Weights of a small GPT-style language model, trained from scratch on English Wikipedia: shifted keys, learned residual scales.
Each number is 500 + 50 x the weight over the matrix's rms, rounded and kept within 0 to 999. Layers, rows and columns count from 0. Numbers have three digits each.

# layer 8 MLP gate, 512x192, rms 0.0979, rows 324-348, columns 0-191
529558496561460487456468525501455512523473561428580465466539540488500437468575450452563474449475441433509493488481514557555459508566549486511507474489478473470475517564507517510631533397510473480586461443419506496497468502358531468474491512615480514511506366588483572539503484533565523466597448580512479474469511413583495563524518389522565595449508523445461473467484545512532546553481561517479490506548444466394626565527463473504519420472441634416494470506504495438439434539557531542483456474510472516507492468566489526417546502451460495514458446507462536480513386474487551494
499474497567475479485462493519434515485501545512516483499522559568503552491536558569482639439516449450488405490505514477500544515450506472433504493491517465547498445437495554396572462535438433552502471471464567561492449458474604482543497575419452462535522518505490559442402549531440549508496497469451385446485477380517524505491487502617479479526554473458534506527449445510442553501511452555484521580535458511492524400496585451406385417517570390457523483406482490448465548550466490506450566488523522486479465535527508487455448491504560542421452567473534529544565491454516551462
512616477529485537415524387500457486527471537517571460487542534575455500460537505529503433522606482561509379515548500548511484514556501452529514474409417431553473525532415480497539538497544480484492560548445554484503422547364536407506508574529381506564532485487528485517512445583507408549509395500552548427466493413555522530554428510482444439458538480583432551614493460519513420524461570565519468545430459500481540540603576466459511537495530477442439484436467560454457433567585536592422511442527522498491487511484540499516436530511547486509445460450501529495543481482567532433
494543428572468432504460591484556505457379637484515506578509541551499521459531626532461449566464431530483551476457642626479508580513494481513472583519540473495519455566484539468468552581494507524430499474437573541429473560471487523423533520491497514687565484511500523537515456572399494459456543576525470451557470521553395596464538466427364548425506519442496474586407472499533511534510499424473419483526456427487483473621426516490484569567480560499495503480542398522588422422448542548475538415608563494569455524495512484463585533573573494457506483513436477491499484501521619480
458533500541456503507503523480461441485426553480550478489468515546501414527454611508546534520469512498567524499534421529462459523501491502599592509488452510531479480547492584519471497444456489460535598587449516522468492537500556483366503462491403429498488344525539432495471482568490551427547544485523553441506515418481528415406465436562544463483587536491493456551506337496520450506474588503502487501484452430533484452492516604508484510489461540459537622360492468419500503587560540480471503477476466490482515494542487549503424548581515570499519465485507572460531447460466539504
480620420530474447476528551507447432589470539436503552579473598418474550522476473455576496518577577470605476475386530454557473540536475457537502493527500502445556495463421450516558544336541539514518479557576549502488467503518489382456477510553427486519462414500450478446514509469498426519525439496441491490440505529445490533428501495474435446535493510622497532481507504495506426517426522440415517518468518467489594519607467511405465436490506506453432495448526526500441513607474507651446519564540504470583524455536507496464516553459456499492451424464465493506593551418527539466
566448490416498435591518590435590512479505544493480508485468443547564475538561577560465447502457402532520505520417542566480558466525475488560537471542477536520484470463527489542618556477517498538531489518504543526488477487501572444459495416556452491606510401414535523534450496503413493448556534526416521485503451507541464510453455568582488572481476472425506608475486453498491549578527531533455542539562509497439541507487493506441409526533472500490494456522453497491508520555504437444482467528485595532493531452554543493480617467493527511541502545465480463495507436444480548411
524503505580422470462537512560481457510449503534540464581414583542514430505526513559528467391570461501540436394515594400555522503529477438482504486638413540552520464474450505421458434526440496487440489467485604571406540487458484542580434567504420504522453506525444565541479535467508486533523545535579470481532624451501482540500504380506456466475589551522400485546421484480503427502503395471460546495480481467530467558563566459502359520514574497604421451536465390443467527492480496537511518519565504445553510420479437496479503513436529466543532562430524473495563464442498503547
536481494488470498498472503521545402542533562483518490538453569566537475481462561460452467450473454445507542544535509485572567471453480474518507550487527477474558466520486523485541481503436488510550483439502526585440483509562525492468595426418561483499512347486460549464464432560449449457499600447398410561491454442464479488515475452563432531520501493563490404358469517525496431458560509528451422557537451534606538465476443541505509537552559506489477455466479446539471536527513530516461519469455498513506478506537431464519473538580561434470536504577494540545564510386523407461
520416460470478568492537503533528519545513437479448482447504484509561560446496480507516450552456553462524457475436566584489489550443461489465473459480451608559443499529522514523434491478510438449495529498405490474457515601479555508478560483436470545581628502389438449531471472568513476504524479509506470491566466505445501475497514434411521481478524474423482563535503488414523381479424443586428449561555526526545463467610550480518436542441471503457476450451517587492412553488537478479468473552536603541531462485525445542567440533441501538508443510540472479495459430526488510597
540500511472497519434533540528513544561474508483477547443561536525538454436547521485487416451487356545542444456331576429496429513486462509433512469444491423466490394439519505461504594457470455474483507565460484495487478537539487530549461493507545508492473582583561523709481456554492471515489579484492495465615442391595423535465495472503459543498492418499522468459493385400509423490475495482530495539576498424535492575445457563483536522473498474462469490529480558503533480547486479433504568535489499542440526491440548510498449550452533507556473559452446518475466505524442617445
549500415499435471436547446522507429626491540463578545388501538503501401493553436486446425420422421450451486512510546484485565555515483484401526521459421502509486539502467625546431518558475532476516496470364562529412354509498462482538506501509526457487513471472507507580478507473569466530496493524457412510565520490513393520437577529605505509516411593498512527537400577486564544451446521551530492476503435465525451562596545526424475455467580600495379519406511545508536399499515522560485555419532486554517527386491541436525403508515552507537479494476480533463506514474445545452
544550446518498474578519542452453436511430500507523475415406542534445503423522567511443434461554473418546485546479520586503496415438439486551578514468454481423366618485398581517576527436535562447473573537470533437481486478468563485527535474586447468577426490480522483412489491526402522542531384467424522427515554443507480490514498422498491480447488540498397500496485485501405569501574544515527507461493518591478463455482518517476458514499491437464501419459462443424506487424544528475408544618532600510503568441447534458485537551522522545436488489472504562529541490429512511551
452504393484378535496478426534501410563493483438601510504488503541463470524514498577525494463507616552528502478481398590516494616490564482576536382454447515535495521567475526467517495588526508490543430554495546578475528466479549464460572548532531502458470466549469606463511510453526602479506530489440441510578471499455486516506513411505494530543612514451514466570558483432459539513464438532412510477520480461537506473452599416517523518477394479458549416505547476525420504480535534517457486475569528609551504485512568561496464518544555543495447530534507541560475410544407568481
610464419582411496467586502607461449575476534546388493540444522539543460477610526450460484475521511535583465515568563495601480539486499415543511446422507441478381565495487543449508512507448424405520443607452514500419469411462548394594514580513365525560569411381559528566436543545526526442470503490516446446600516476547537410425507499504448560473585567458461559486442517505497445468447551512436419569522476526457481535580515566499446497491477396430466491534578541322411444557518521469460565524587551602449493393504570522459530508533359544524452543549363521608481476418467566568
545525466526463500471573447500437458523465524556496512524463541503442507424571473434484527466532590478570549493534571546644411453459622474509565467545589485444504482510539556491528512541514395512462531494439447541458538497413366476509496552531489507507467419557454535579449576511462454460500460425388458570481554459569460519567466510361534509533499500536498517473466474535523466515457526524422505508511564505427495492519547453429432504545454501557399486512487514453397478473388486531432451470519427566570407587539429564472478498562514494485500517520509436554488444444488532510
580462462512369480594524496617530459489585508455561553531492494603441533445504493422519514446553501505442447438461537542524402569562527490562493512488498495419458506516507527487453534453521445471560455613524522562501472406481423474547535625506440460506448435569504552507546536506509452481465480479546433501594584442490536519526522507525502546416477553533436509488470493540461454502554421423581418432533538599453569538515382550517403488442568485501461547426564475486445508536526434488491550463641471550405419414435470452486478545508399502499499528530509566579502444442422586505
508559444483516567511478437603485492443431492477527586502388500561521514407479478472406490470470543495458516533621563574606415506503471498590541562408566524537492422563518473525518499468529501507506492560507468449465547445486490464502616469491460427469487475441500485559443515507404540572475384414516439609538447524546552426528533484492530454407425488424529609483396516490447497413415434580390570576468550445498437548449397557478457515469521462425534550513463537553397595516501529549461548401500486539522530439560571440520627475471441536537442536556519466565493560502410533530
508584450551483417580518450494525514573479534494492542575489563416510576453572471491435537430525529481639605478494489535462534539591442412530496466454415555495522524476474519536487547498520492501540527425478542485386441577574575465538480500452428532469473507493402447497418485444370507549535580503626539478631453543452592508556440430452445467380537417566492440498406458460477544542411547544467539516386478470485484480432454512411426492527548443506407514462484451509545524494469562529489561592518480506470500577481502585535423523650488520576469546453395515615460536327477569553
611511438578444525463536405543598466515500575482577442519502519557570574464462459481426512468527609437454505525539642482595450525468530496570484529509491419475521517518477530518500518443465506474621520422487503449550460478457405457491550460482548425465484423464463501502486495507455508470480436478506405498454548485567472398530523496516492503456543499523431549540482464578543470558477457550406526502533476476463499504519463528399538596531554498377556614482576497535455536586513605514483498510511477497582471486600461472586395623387549466460533476418576509604551528510516528561
514456515525397423529492582471523487595512506406479548439517639536508501545521588555473515465508507598443497511463477478510514442511538520596571451484433524455470507471494439378473563470479453619542491433468474503455442545513545468526418492491431461541539440528583586564448526534480501480513514608399560492534453455478578530544500497539523521550531520414535557575496471512609392556419500568466464535484375387540455531452475504497353591472500538494527467407518494431511468424505488509505525525504543482598455439594514570412519601499533541451496584406419495520467500495476569496
495497527554461419415436440509475494445542554567492526561536615435467507417437531464514526478495598566534454478465488505522477498495520483492543485482457518510459499410462543500624429501483484582479553473495413532515494493455536481513472436550403644516422493538584399625508491531511524497536481550521448485533468551526581465538519459455480476443497428501432521441492499519456413435551531565517525524544550518547437416500461492460466470533523541514449595418491540528527550500563559596540506438469518578637528456514471526534503489571490565434511519532479478599504521523494584456
483576494601430466574424520567399448530436509558481526505428521563516457520510509514536559569501443540585515401489411485548545488564554456612427445409481396439438481543505543458493516529453544395529539528555556495518488429515517432546552497596409452434469379468541497589525595520572422531528484568495435504580405488465541475509470517478594540514468484466425507430508404514563495488505481547431509551502492429511501419511521466517468499521512477418489460477492571505473421536506460497449555501535562464376473541515408491537387470536478501606494476447563519508557469510467505419
492576469490453434550475478520454559626470500471516506492510512510440409540547497410503460459409451552481518516552509443417515574602539427452499414561491466518508510458545507474522507454553546580454451469505477510465432474570502537555489540455564569563472577508431412600420612470507435540521504465454546502492527489517472523567529392596413543467572547491516578495427569437455516544477473465465556569537480563513505435507473451494517512562627497450529424513440493439521404465436504493402431438523559522552496450569516547464507503474536538500548554482490507523452551557498563535
521528446487526562564519557558614524481463594503386478480516453511438569411497474418527561501524510514558496493564501467561509501561427473623567628444542451469496426468511501501534516472571444493477511484483460477515500567582475528446530577589535483534435533489448558413514431512472513473487418509565588474495545470452513528430530521529473554514373552445467468478509599446494528524556550469550554462483479552555519513556546522496543525521435469510490527558447483533512518543553458582423425507541546502435511421497498464613507503472399450574458504486435491545513541502429508490
# layer 8 MLP up, 512x192, rms 0.0986, rows 324-347, columns 0-191
498446507623451546449462500654465377508417583451578426455437445469462525515569407448484437507440463477515433482552514488549425493554523469556563473549503484524531464582459515534520525532500471496471467533558419542427513425426468504458518607564514597467421428588401579564431501464445581522503454535504444525452557416523503571483449488503579524434503460473521510495479602494577534481503570506509494481623560506388503551580463501494541458584455536549458463512538504478466383452466476498487551501519518449559507559433474440406459497455352567540467485510465518529593421457473510506
454435553531528463528473466489494468485572500544538503564455513410520554491466405463417482575416531456464484519485434505439497523439538499537515547561492466424442488519393487497465448522542624435441502482522430488567524580404491510505501485522418518512502489529535512476555434531519498541460475493457502512604456505453460581506465558455534550488400568528476540468557585492589408453568547490534489420498592472560432617476522541550617481477410567556421458601569502447465555544515478585523487521493526423478541489573504510481530538570479591513481481395556571514558554505509528437
512407478480511537541472620490563494460523551471459635480417497430514456524540504416494536456411534440537680495442452496474505484403445484454546471537572487414475501468491567414527450481548569478470432484514514510504453525571421548496508532584535506516545521518462536478438505484514492533502527494457455487553563501408532513489482488662491582506537548441491518352518564471481520441560437445476489497611514487551443468445444520508492527521507490517500512609518469490442545476444509389545523563592494422499532460567537482491541478568407604502497516456466508395487485532453515510
527517537513506603469488410502514476419498490505648448494449526519540533486486534588416409558506484529458450400480504592542568534395588535416441561454561489465508467492554566545455449520498426470440449581497451503529527558473523495469571553429445425621528531537477575474526506490478506562452464475516449412475540410569456484464526478512484530490439488517470491479506491581552473448488398403500403553557571557489454510579483508495538549582442459500553574513586490541519518547614479507490595587516532510399487486488521495537529445513523497507423504562467462423511452537552486590
494546538430458550552470510422508535464584436526512463499589392476471527463492437473463570476552491551546457495539436488419510486573444479464486516492417506551478469539466542529434506463541519505469575615465548488533432410453443511542526502541546546586448585587517431458496541557634507534491501461527447444458462531459458548496520512474453588509441469525624512495510486430609518498435491413496427542492513551528542528461467545514519529487500580463543533591502473470482488598402495495526520499470506394462578510439564425499533476505534441574569533555529511383438454466485516475
543469527466446477505526483449518579503504439505554429525484525552484482388524585469438585532451424459478548500457437505480613475457540566423573449479460462533526468511453458536498481545412573502499519501514387553526535559517546531507484526589518454478452552493531578443512504492458610551478518534446498603469581490578544541476516463462627520468520540497488502471531478566403543473498593551564518516453465473559505420412436560512517515398471535453491450511462496552472443524590504405536467469499513543520484490537478482586458510598371619540513504438506606449553475470572484498
500449501489524416524508548504536490574512482539445460527482487413518449530468484566559486546514502509524481516452468470477525445472530490538486442542453518528502556495470544487524467449450512469455418495489518468470516520513513435554505554537502560507542440423636446492398506489448432547644450441406436485423550491443442601463505342571497506511518473455518569445492439498500490462470549512476521578472470534575586522555574518547527414533453419492540413536527479488476446518588555459494474527518538498478485498490514549465576470435485518521560529472511446499508592587519399460
510545504503458536411510541489544477494456452517521527499495383531517533492492451464449549419476513598421482487414453525478490502542436525451393577538510537488621502451449511520444490406466402454472372519501496526491526437468495394418520555506485480511517541493485491524432474588520481498468594441460495500442525498524509497461512554512512570445472481429558432521489521519525494518436547464475352544547469453387517532600539451391523514480498487506532484500488463524485430557500468500518509389504434414415504617478455542453546493508523483557507429581387479482473568515547497538
462523484530601429528448375492503417473391614466546495492491497428523451612491466562458449534530514561433542601504496539483589451458400501407492530512523463457492494495530536483465535491464464462511492546508492514474405493423640518465548433497498572469532400433483532499486466623487464480481537444475526567531513433532523441531428502542428438483491446462565476519457482458495491452516553534550546368539406513463422528455542567535445475503502462523495561515481507535512486547479576507541461536462479508548637391483401487456504513416557485512436480438537539443517525529485443507
544526549523462455444541545552488549529483450528448443482529532561477445514526506523494503563508497440434460377514526490442407490445567477464415466529479539512468516504472415506511414563520461466520411585515401564451526533508503525543440450475403484613566534395551491542568489612485516500522604531549519484517469479443436483480529443458527507513544489458506453599450519526437436502446462526448475561494526552555525493546470474479458592504520542558540476479525420451469450514448516538492507477614516567559513524423497440522526504439542492517518539526542547555415474613641491493
574466473508434448494539565553565540527564508515562515423476463545453457385495433470461433419504490537533492458422522483472410552437423489523503435458497443509490507384522478309474525459524457469521587489457518541427455547554463581440471550500521475461450503561522526608419447574529507476462594498551500482495562457492469470639502466490480549525564434488536511538580537455432457534491466580468462551556484501412518597495487549476592492515467490474470545567583465492562471479516564444560519428445453583527570474454577560559456503580453451498448476430449503495489583512463523557
478438441472483515529529515493542539436463581563481506557464503499451552507472594369511436503502517479566575463497448589572389487509452510524433557490534471448507465542480489466570618503486392447554504514517511446572484542440432429410586530505500558533482467589411606382572451589588497518580499442526561528522474465491589427431409401469449515460514487484440525478551388507371451447476479585486650508549529555482504459414528543490483590466412524523580476483521469499459548553506492529468520512567512454544540494598442499441505506479507489527412465427480524547557447459445529528
497481543414543516615500507495428481481513517419469483512501493489435553525517556602556436497519457512477467442431519442461513437489521484472519486553504500471537566501590456471540461494533530518549498520539501474557501387444516535589558448471516535592415489528547575486459545492548594532437495472493525444531556479491570579510595510392501489483592402495447423444485484452492490487481447471507377488487483542502479484451559490600476433427534463512509507514431566505472511440531454533521507524411578393453519476456438421450533492476484561426570453525499463492477451532470508517
469495492504513515525489639470619460518503437502541487562512459433484469424532536530490544549424533509465443508446470532465487476439460471532502498601565518534518415435476412471441487424523444527489552448495478547466484483501414547478448429628541538591504539525469468554554486527569486446537551615498550469499476536544437423525452529475433529469441468435450532537484531391623483583465454550565567504537554432419510460579505532537451496556463572576445465482503573503560504472471497557511504513471534494524473530530344543440499506472516518538562505520570512555503548596497503545
493524520464525513539457516406461483465513535543488545467511460476442539533520466527507562521502507556466479511453509515510491479476490536415500538457474411530505543400531552421619533448515525568470617454469548592518486478526582548460544493405510465458471560506480490444489465459437470515499486435487492625456524362493567556505510475487488455483450435583568565525436493533564484469498500507541503451423554624539493475493487501446442509549546531533507464402418527555535601477483416458511449514395389479520470569451542509511496512555518478505442578419495554371634502556483470495
481497475541479500538516469532511474514468505462447497440429529536530431448492458463515411471509421415482497533433534553458470460465536513543495542496621507509465497469524439495444440370512500474572517423593532555444507599504461530577576517422576489511540474494479500546475507540466469485507555541478476478610609520469602592476634449532468528517464481591485478584408490501566499522506442460494531464513461505560460424513456438466476448419569601486536514477632593584485586474472530437469479379557466433472467496573464501508504550519491508429444457476596460504482424525484422529
409487475487550535395493494450501487462432488542549532504391551464505489434528543601468420488450519537536462496551510498454574487468617478425479567418454489555583565603463542539570542497533434433602571424464490455588520552451467431439568627528440501477486533453515514514550416549546554555478499510528501485585478507568422590457454494538551498530488474447464487590503526464451512485505607616539514468389472457465483561412620604527616510509498635500544484544422521557578567499458519501569426485418432366512538579525490480529621518442443521500445519484621586420457520456390462516
477530461459503496480501495528527457434520560414483523599505574505470579418571561511482471465653539513524430510557527461533576548474514448642503421458567543538547471497490523564431537459478455566453509567505558571607516496553605555528491442423461480461538512527578532503464533567500408593572446564497446436513521548508526517559559564501609419410527377508488532519489448546480571590491524484538489502505494437509542489474529456527533443508376572585590562536556511503439417484540504454466461506464461609488523500549481579548419494440468561452542489484528383461625501425483488428
540624480534506573530542532505469509499464444473568507536599540482479442521456455454542510494582487462462532469511441515570509485528581512582470465413542427501525591510574478469451564461447453524534489594493531449514537473595399495447496531550461457433471591548436455544398468535485470436617459565515382395580588549485446482573522409447502433562542529567515528536522535525564537543488529533471576478422539522378504557427489440401479516418526510469513561509470545504527512453553496477462493536498392502524589552450433568557438573592532443455402450397501579529483494375508511470
548454516560474524486516501484564473500505545455493492474553425569540514533513398486428599521478445473428522522488552414527517429509532497575510501532437473464536467557425543427448571491465505500539512394484472545412462441476394544449549577478581505441566451531393533508447486561556474501456472465536389502447522543488443460455435480459458445517394546526494445380496483597600422432504495585403486529516515442500509491575502416462494543622562597515490449502589405501468530446487560577578479503473544459462466429488414472485402575427446485485553535489452533531473474616544491533
519534455453519624460594463471548435349487571590463479543449501457517497354423500543475512521538585578535544480565514571523518482555493557420450550535468503455474482601505524546429518556474465546501514535501497440565508474418541534419555458576442473491577512465538523438603454483495441508438489508603487546488534493534402514569501571463455532466501458419512463516577468509487595565421518460454460474447518474439509482573501448603567497503510482510520542559518410525512524541511510512522434458570499509430443529457431437551461519518547465494565468533462547434504419468485519513
514470496528444472506518513510619512464524577499481565488618368485541517460469489522616543504530533480489455576526532476518510492486462483482522492449562441482505513541497477514468480478493452525472510483430503561505569523485425483500440439543532446455505485461446407463504509520482505554557450486632440462465574528515511412504616458508478491445589485483487444582608422520527540547496435477516454517479461483481511423434479432500466501583490549430576528402531520544517574463571609580505507411445418489569522453492533542548521553496549483407542586455361564491547504579430573519
454538512501513542523483499530489513491532448527494455513424452557487496497525387537516494596484394373477502467487476498469528477567493498506458464494444458494523541424577471580585483443463486469474560425550470458536438423502558524470481420590494370509495569411510491521476381576489481488471531524417607505550469538532479484447590476533506512434528571501561513453530503504394531503550539497513417412510516450508552475564450525501452486596514538560559435426506554467440524451540498562520468574558519572469394562498527490418564463486631540545376478563464473488478378514447504520
509484487452505525491543419435445415459470448463429531513557620490468510491469501468448501447549531453477514587453518472519428506562503477521466501462469501530590470547562589517528461449481484507415607508361594500494553482531451562419494488573441406497536403530516518587466493550436495617564535449493461569543426493541528424511500542553490464503585515514573490496570494484537485498532512511517508516494479607537547476445508509505416510507477450574576464424561514414435493561500535474530520533460477500508486493397580571485550495553477499497497519482459560468539534515434511528
# layer 8 MLP down (transposed), 512x192, rms 0.0959, rows 324-347, columns 0-191
507489501473524571490500510537474414585470481491552431426454419576527449475589483554462455582447568495555498555533512532492553508500528738470437536501570462501513527527524467503504478530496500542538465482483469455499531436444502530403511481458448476447464394524427545519560391526487623489531453453473523557460402428559530524439453449439535548488473472528557491503494516677530474469495484541529599546527447494528428555483551497459512472584502564539632470501503561528541488556454474512420478630497544535639483494546463523489454445446450454560424486473545555511535506503538496500
488428478589594441557458556532444423456542488527514444658517518503479507565566485431572467426485449409455506467505473416441477487557538428478477484531601534507492483456563452533497498415429480480402503535491570441576551452483576502426570387488365453540540452519561505441399540465557544512519492492426510543500512419566536625557453488470462531494493431470510563506417449513419501514574506524540592513450485491475438517488481465548478499459479511510467518537420462440471519470515494470450424509557499546477543477478513484465518565455538597438466559418537500483478465526536448426
463412573502538467496449524473511524467534484428494500495486594421414634498514531444531463411481463470495465521465475517497448597484450458529563543433556544496498562534469537489548430439580507516506521512388497565468450476437592574541493540493429522501550411438582451501527529511454501606575447437560516490484542550478616562430457478582531577533534509485490611410562496427460473473483450486546542591518495473460513497391509420412520417514462466472519491515486411495452561511534562506536441472615540550484470491535554548565481532507576588455431393445394466455545544499521459424
506528449510598420488499525533539553460480549559541385525461518550458469486479490446460542586524522476573564460560480486328448530454500575570501407503457471482507510410479563541546450498572465454462440549468399399442509605573468526558427449486552558479491532488447467421535490392495522522527509464514525575458518585509561445512557465450604444496512525436563482424421489561524609456423598519560453482433528428506534554551554449519407497540514470439539556496446414450455583484483480483521475529538517520499519497450522504520556509508480453545457528481477533563524578532575587532
529500477485476496436469492576528480552480489555496518492485455448455504566555546460440412507455515446636415506482476554543534498526465445525522572540509559531535528505400500517392502476427470467634455438430497503470634461518564471424490552569545568398488546525422493458525506432486481545515443467571539511446596514540512454560508545476524549504470515563565444623482551520640553539471500494527465434434500483471516516468541409488530502452522609493481522505571488419545584419512520456468453530395567455514520522529533466513435452533525563597585487438434457581555489612493545512
566504582481505445510474506458456494501431446512437488519518460530522530468476496578523445516522428466541553524551516576546537459561485308506515523479487580516483585480541458452525495479538509499464446508492459454491535453498461533356574483446411485467486445560488452505549453497451506498459438490637490565404485463485546513539407468446472607506474569495501503473627552582593431491451491596488551507461433475575507563409478431534492486531451451435458411328552473474454541566471489549470518545505538497520448466489465460555601541488445518511506500516468583439505520501541510549
511492477541560486466425462569513539499452520547553489494531484531433555460508502486513445490469437538509520479542460439537455499538534667504426417579433543434616509496536468543499541541462563526486499515481488486438547494520481479513483461485519476473480497474440467576570463552530445540452505424588554457419532556583542396455432480557540438452547488464636505427472478498491458504502506558504575489510482487510496552485525607487419518488524518494488533437458597569471440545502541479529503472429576468497576482495597525552518454461436483492559567422454481423503448559416484440
550429513489505511550532501485560518603452612429612505443544520518592527533479516537486553492500508531560396620568469624496480472580555594484466528478401506468524492475566523538486497501495523563495492592535404483518485496444457508573517480430576497461562431440541388460504634420514511424506464526518511550523500465442519505512464514456484477603483478587533419467542505531500558407556574521588431475463595427498534486504493497534551559573491455523509588459477476464436426444533455471567533525470509475421460537491448543512551516516539506528552515529394514427463499517486554515
510527518456501419518485515406507589465463462474552483473569563409506497454535483458455562430516499420523569467525496453420491565497503614531464407479476446559420485503523479423499404440516509528403457604543611514511467535508489446600508559418530472483516519540473479574611476467491500468462538444518552447572572513384473584525481556459503445433439489454491485509558448406435482533526454476525448486454483513483483506505557492482558551478442518500444499518562698473503480575488474420525488505495419565479421533520418560531531446525486435514466502530497438502508462416447486538
448507530470490478559514466497424479517541399503436439468444461385537578454536504457460464513536534472502502506466422544459529513527460560363561477534479555534523500588536569532485630467402576591526578503637448490489495469469510466484536510533581499508453523515581450435565442537493522461490454572468508475480478488523506510586497441530430493634474520399489488496516393455488479583518553549459539444491523583419535408480464563500506493494452485474528501411489546503484578388468428526543483557476520449525547494507472490508537526446507445519508455450595545513502489507449527552
448459508527541479423476545440462573449537536608483523530481467522464552471551431572486521454489570495547530411479494500479434513540585657464395497533477433467544589533617490460495520567577494489555504521470450497499476458467465558446416440580422510554409485503587541444487547596512535467464566538590523461554459465465514434557546383482538487532443505532441418509484541484535525448471450443533520475548527394445532531512461477508541499524467492509516559491458515531517520530476487507551429530458535479482582525490553553525485560427589484476453516510458451493566444557406590511
490453424564439446484474541528457409437436614558583541492400529527515499526499418516433475500551494568510520515503550494505439424437359567470529440423503546423425492430390456447506584520534507453636413561562488508507470500503487452500471603503493469470428471575464527544524383463372495423392425481523522423575475440528502487473474470515530418516554513564517488481519559517555425398530423461503540575528490557599551542507460502456391529528473521470526487469423491432479529526493560556380444489513484525503498417539462487539464494540516416550494524526495530498558547507417394489
547497543548474568498481458539546525385465453444422593441447448454531508464466463517556495550467493495501522469474469435492580480543532516450508542407490571543521515522526554595509540592569586489509534497649519564512519471483480447447437484427531511484566562548461466538504486413499547493460461535547438530460506461527593437479521454531467439468464502457524530540507546492519547526439479553491558458558523466601516446519396487514566457494559480583563487458502419417512458446513469537615472439522490538516503614440487462452532450520614425518494563562537420477460454586472516535
575517493456494446571562502562522461432487588486470558541476548536497460547456444584477495497463443501588380518525530398581509551459388529467560526459455417413530488545492506443579489441417465526525450577486484462514525512503520485544466506533533530429496466445586478530533484562458447459463532508578463504498498430482485481529457469495543516537472417579441539465491413536440504543555487562598479532476438617596506555585507534567512523535411488525531475615459495499531535577490546601497385485468492557519487458514434586449503543420460448558521483475512419464497509427506516490
502445514537483534585425535419572499527534458624547550561532561481438529516478478519445404442492556439434416477459479434444374449502463476436548480473417525514448498414504440516452534486496463516434427483434510474554522514574516436479556585465455480538568534479501462477546565493475526528522441555473438570538556409581514516540502485462434514530425456579464593550456487431505435525468498546454518550525512414512534535454427439517496455554602491510406534456494531559476554541494478557448438407485459500497536505567525508532402595466557578491480515498455530548511486545446539539
484390500484542454527482544487490450457510462495395606456470491469418453496555520509508505484510466531555450510462534607462504488587518539463529503482446508454453492534452612525444529491479533514572512523509529522493473456469498509596527564523431489508438424510429552441533459524546550509586370613432439452594518467619450549526514454459620556603524517517442469445462559564510460629512498507479634487431447445516528460562483546566514524440477456543566589488568447506436568473468488409461426475505483503440522382571590487457431487479477572476468516567555493566548536551520516478
434525448493534614531531611497491530553504510656485458566575502402484443514562372520433567561516529445531502491517467466498495512516530393516610551464516432544436514597496428548503495565447489497363494467507458470451470565594520522487491583545523545553419406519457513576518527424422470585404519389454485454480556508469535544534420527517520455499491433434487480528582489543511519517566410534468454512450518479499518449466489500404515534507468458505478511536566573378385532532513500474474483575489605558614432578504463542484535545476524535499521476580520528414395476564494530498
526452539510507550540513405494474452509572398408465579574499478512456533511501458533485441507474450492502481504486595557557565443505558561508465508423589444574525445389465538398586635538498520579430483538495473426496534529499503501501598563435513373523574486552492507498500504565458482504553476490473606540519521504452460562471549649497522468410441497465475488432512500479400620544473470529458494536434521368521507524520531409528447331516497504492598542515474462567497567471521458493491498483485450505523468338484534453474563459479431549489546466473552435450529511551545446525
501478502473546450537458489546497399493431536427500442529549443558492454544536342421508554547524476426442553451535576476462445532432494552576444411577488430519472564480528490380562576576460461411470517533435397476349610480460480503585499378481389491527420579526478463484435538405397497547442487527512446409535451472490521413515519483503477510379585480452527554499563442553505538535549434583551447465471398460516501515457550518449551491583486539498485494447461570494558508507459480446486479473518574412456488528423370478538458498521541513542499515425534449530491577495539431579
446501524503470499479469573436548502510481499571542524456474480484463444542550462537503594529460447457543515447490394618474496506504537599479580429501505561530349487458427512432489526510462583496474550476637477554491513540510541436554454464537480633444470498422511553503581505491602540481452453562507573495485388452432538499538536530515543414491531510507526515502516481420573459573444477564463527460502504540467563446551519452502560565526468404590506494459520498413456569443512544425497450461551513412518410598458434478531455496546555553527529464494414529494505401540475443502
500517529490498543491537582541545539502517576504449486443434572517464471536479402593502453511416471538576451467511523565526654499580369393538466513502536481528572481433500558526501519500573540495522506559517629455537470479454491449578537503517594540494499521531538417564559524486519508597516516555539442602453491517398515552502466557496537468482461512585485489558532392527561594415394553585478470495499517500462518442535562496581623517489552429472492488497492467548539492524587528504560507519500488522431478454472489539526572480493445496596509499529478538584435441547456552547
563532529542379556483461457476527505501536507487448574531653543466504496517489491429551407518523537512547541606503569530514537460518502592443481471492468533526424552442374570513502480543507451538480529466570454612475523452493443529526465397536432560478467468506579488459504443518502497485549409512554498572538509493499487436617558570413515470575559519443511546611579476510453530586390492512531522439598418500499517569491443507503514622496503469415465493506544494479480455426552473550591467470522531512459506438575461491527546548478525450458511579562484446484457471537504549500
497522588420509542490476511605532479534475525444543509475478592533445542470571593553498512508390507396526530455521583573476501466509492456550563458453544410495505399433550396461483462446552513489462621489592476386542447470447617481554559458543513448453426554424484435498476414428557442498512503551599471521490455423552485447389458551454544569499551577513448456437431458541588444461485480480484431504543519483590520402482447524535463466557585542467553475455498480564468487566476539522473502419389554510527522511554515579557535465487483433473517430542523450473529474560394448489
510507523533485472559507577469561525555442561442504601529574545381417487503546415449422524501550459456527470525499377457459494507461475448530524478387439515540497532464462564498475480506550524459445362509531466471480486473483514492494537574502580530557463530485440441536493580488458552596422550452491505496493498498508429468527559528494464483476528462520446509507545518318502548575582521548542525455490509551553532513517503507493531493430526564568364402426532550554474433473509478426547448562549560524446516469500497447577493589459525465543530463472501512472416489495481531503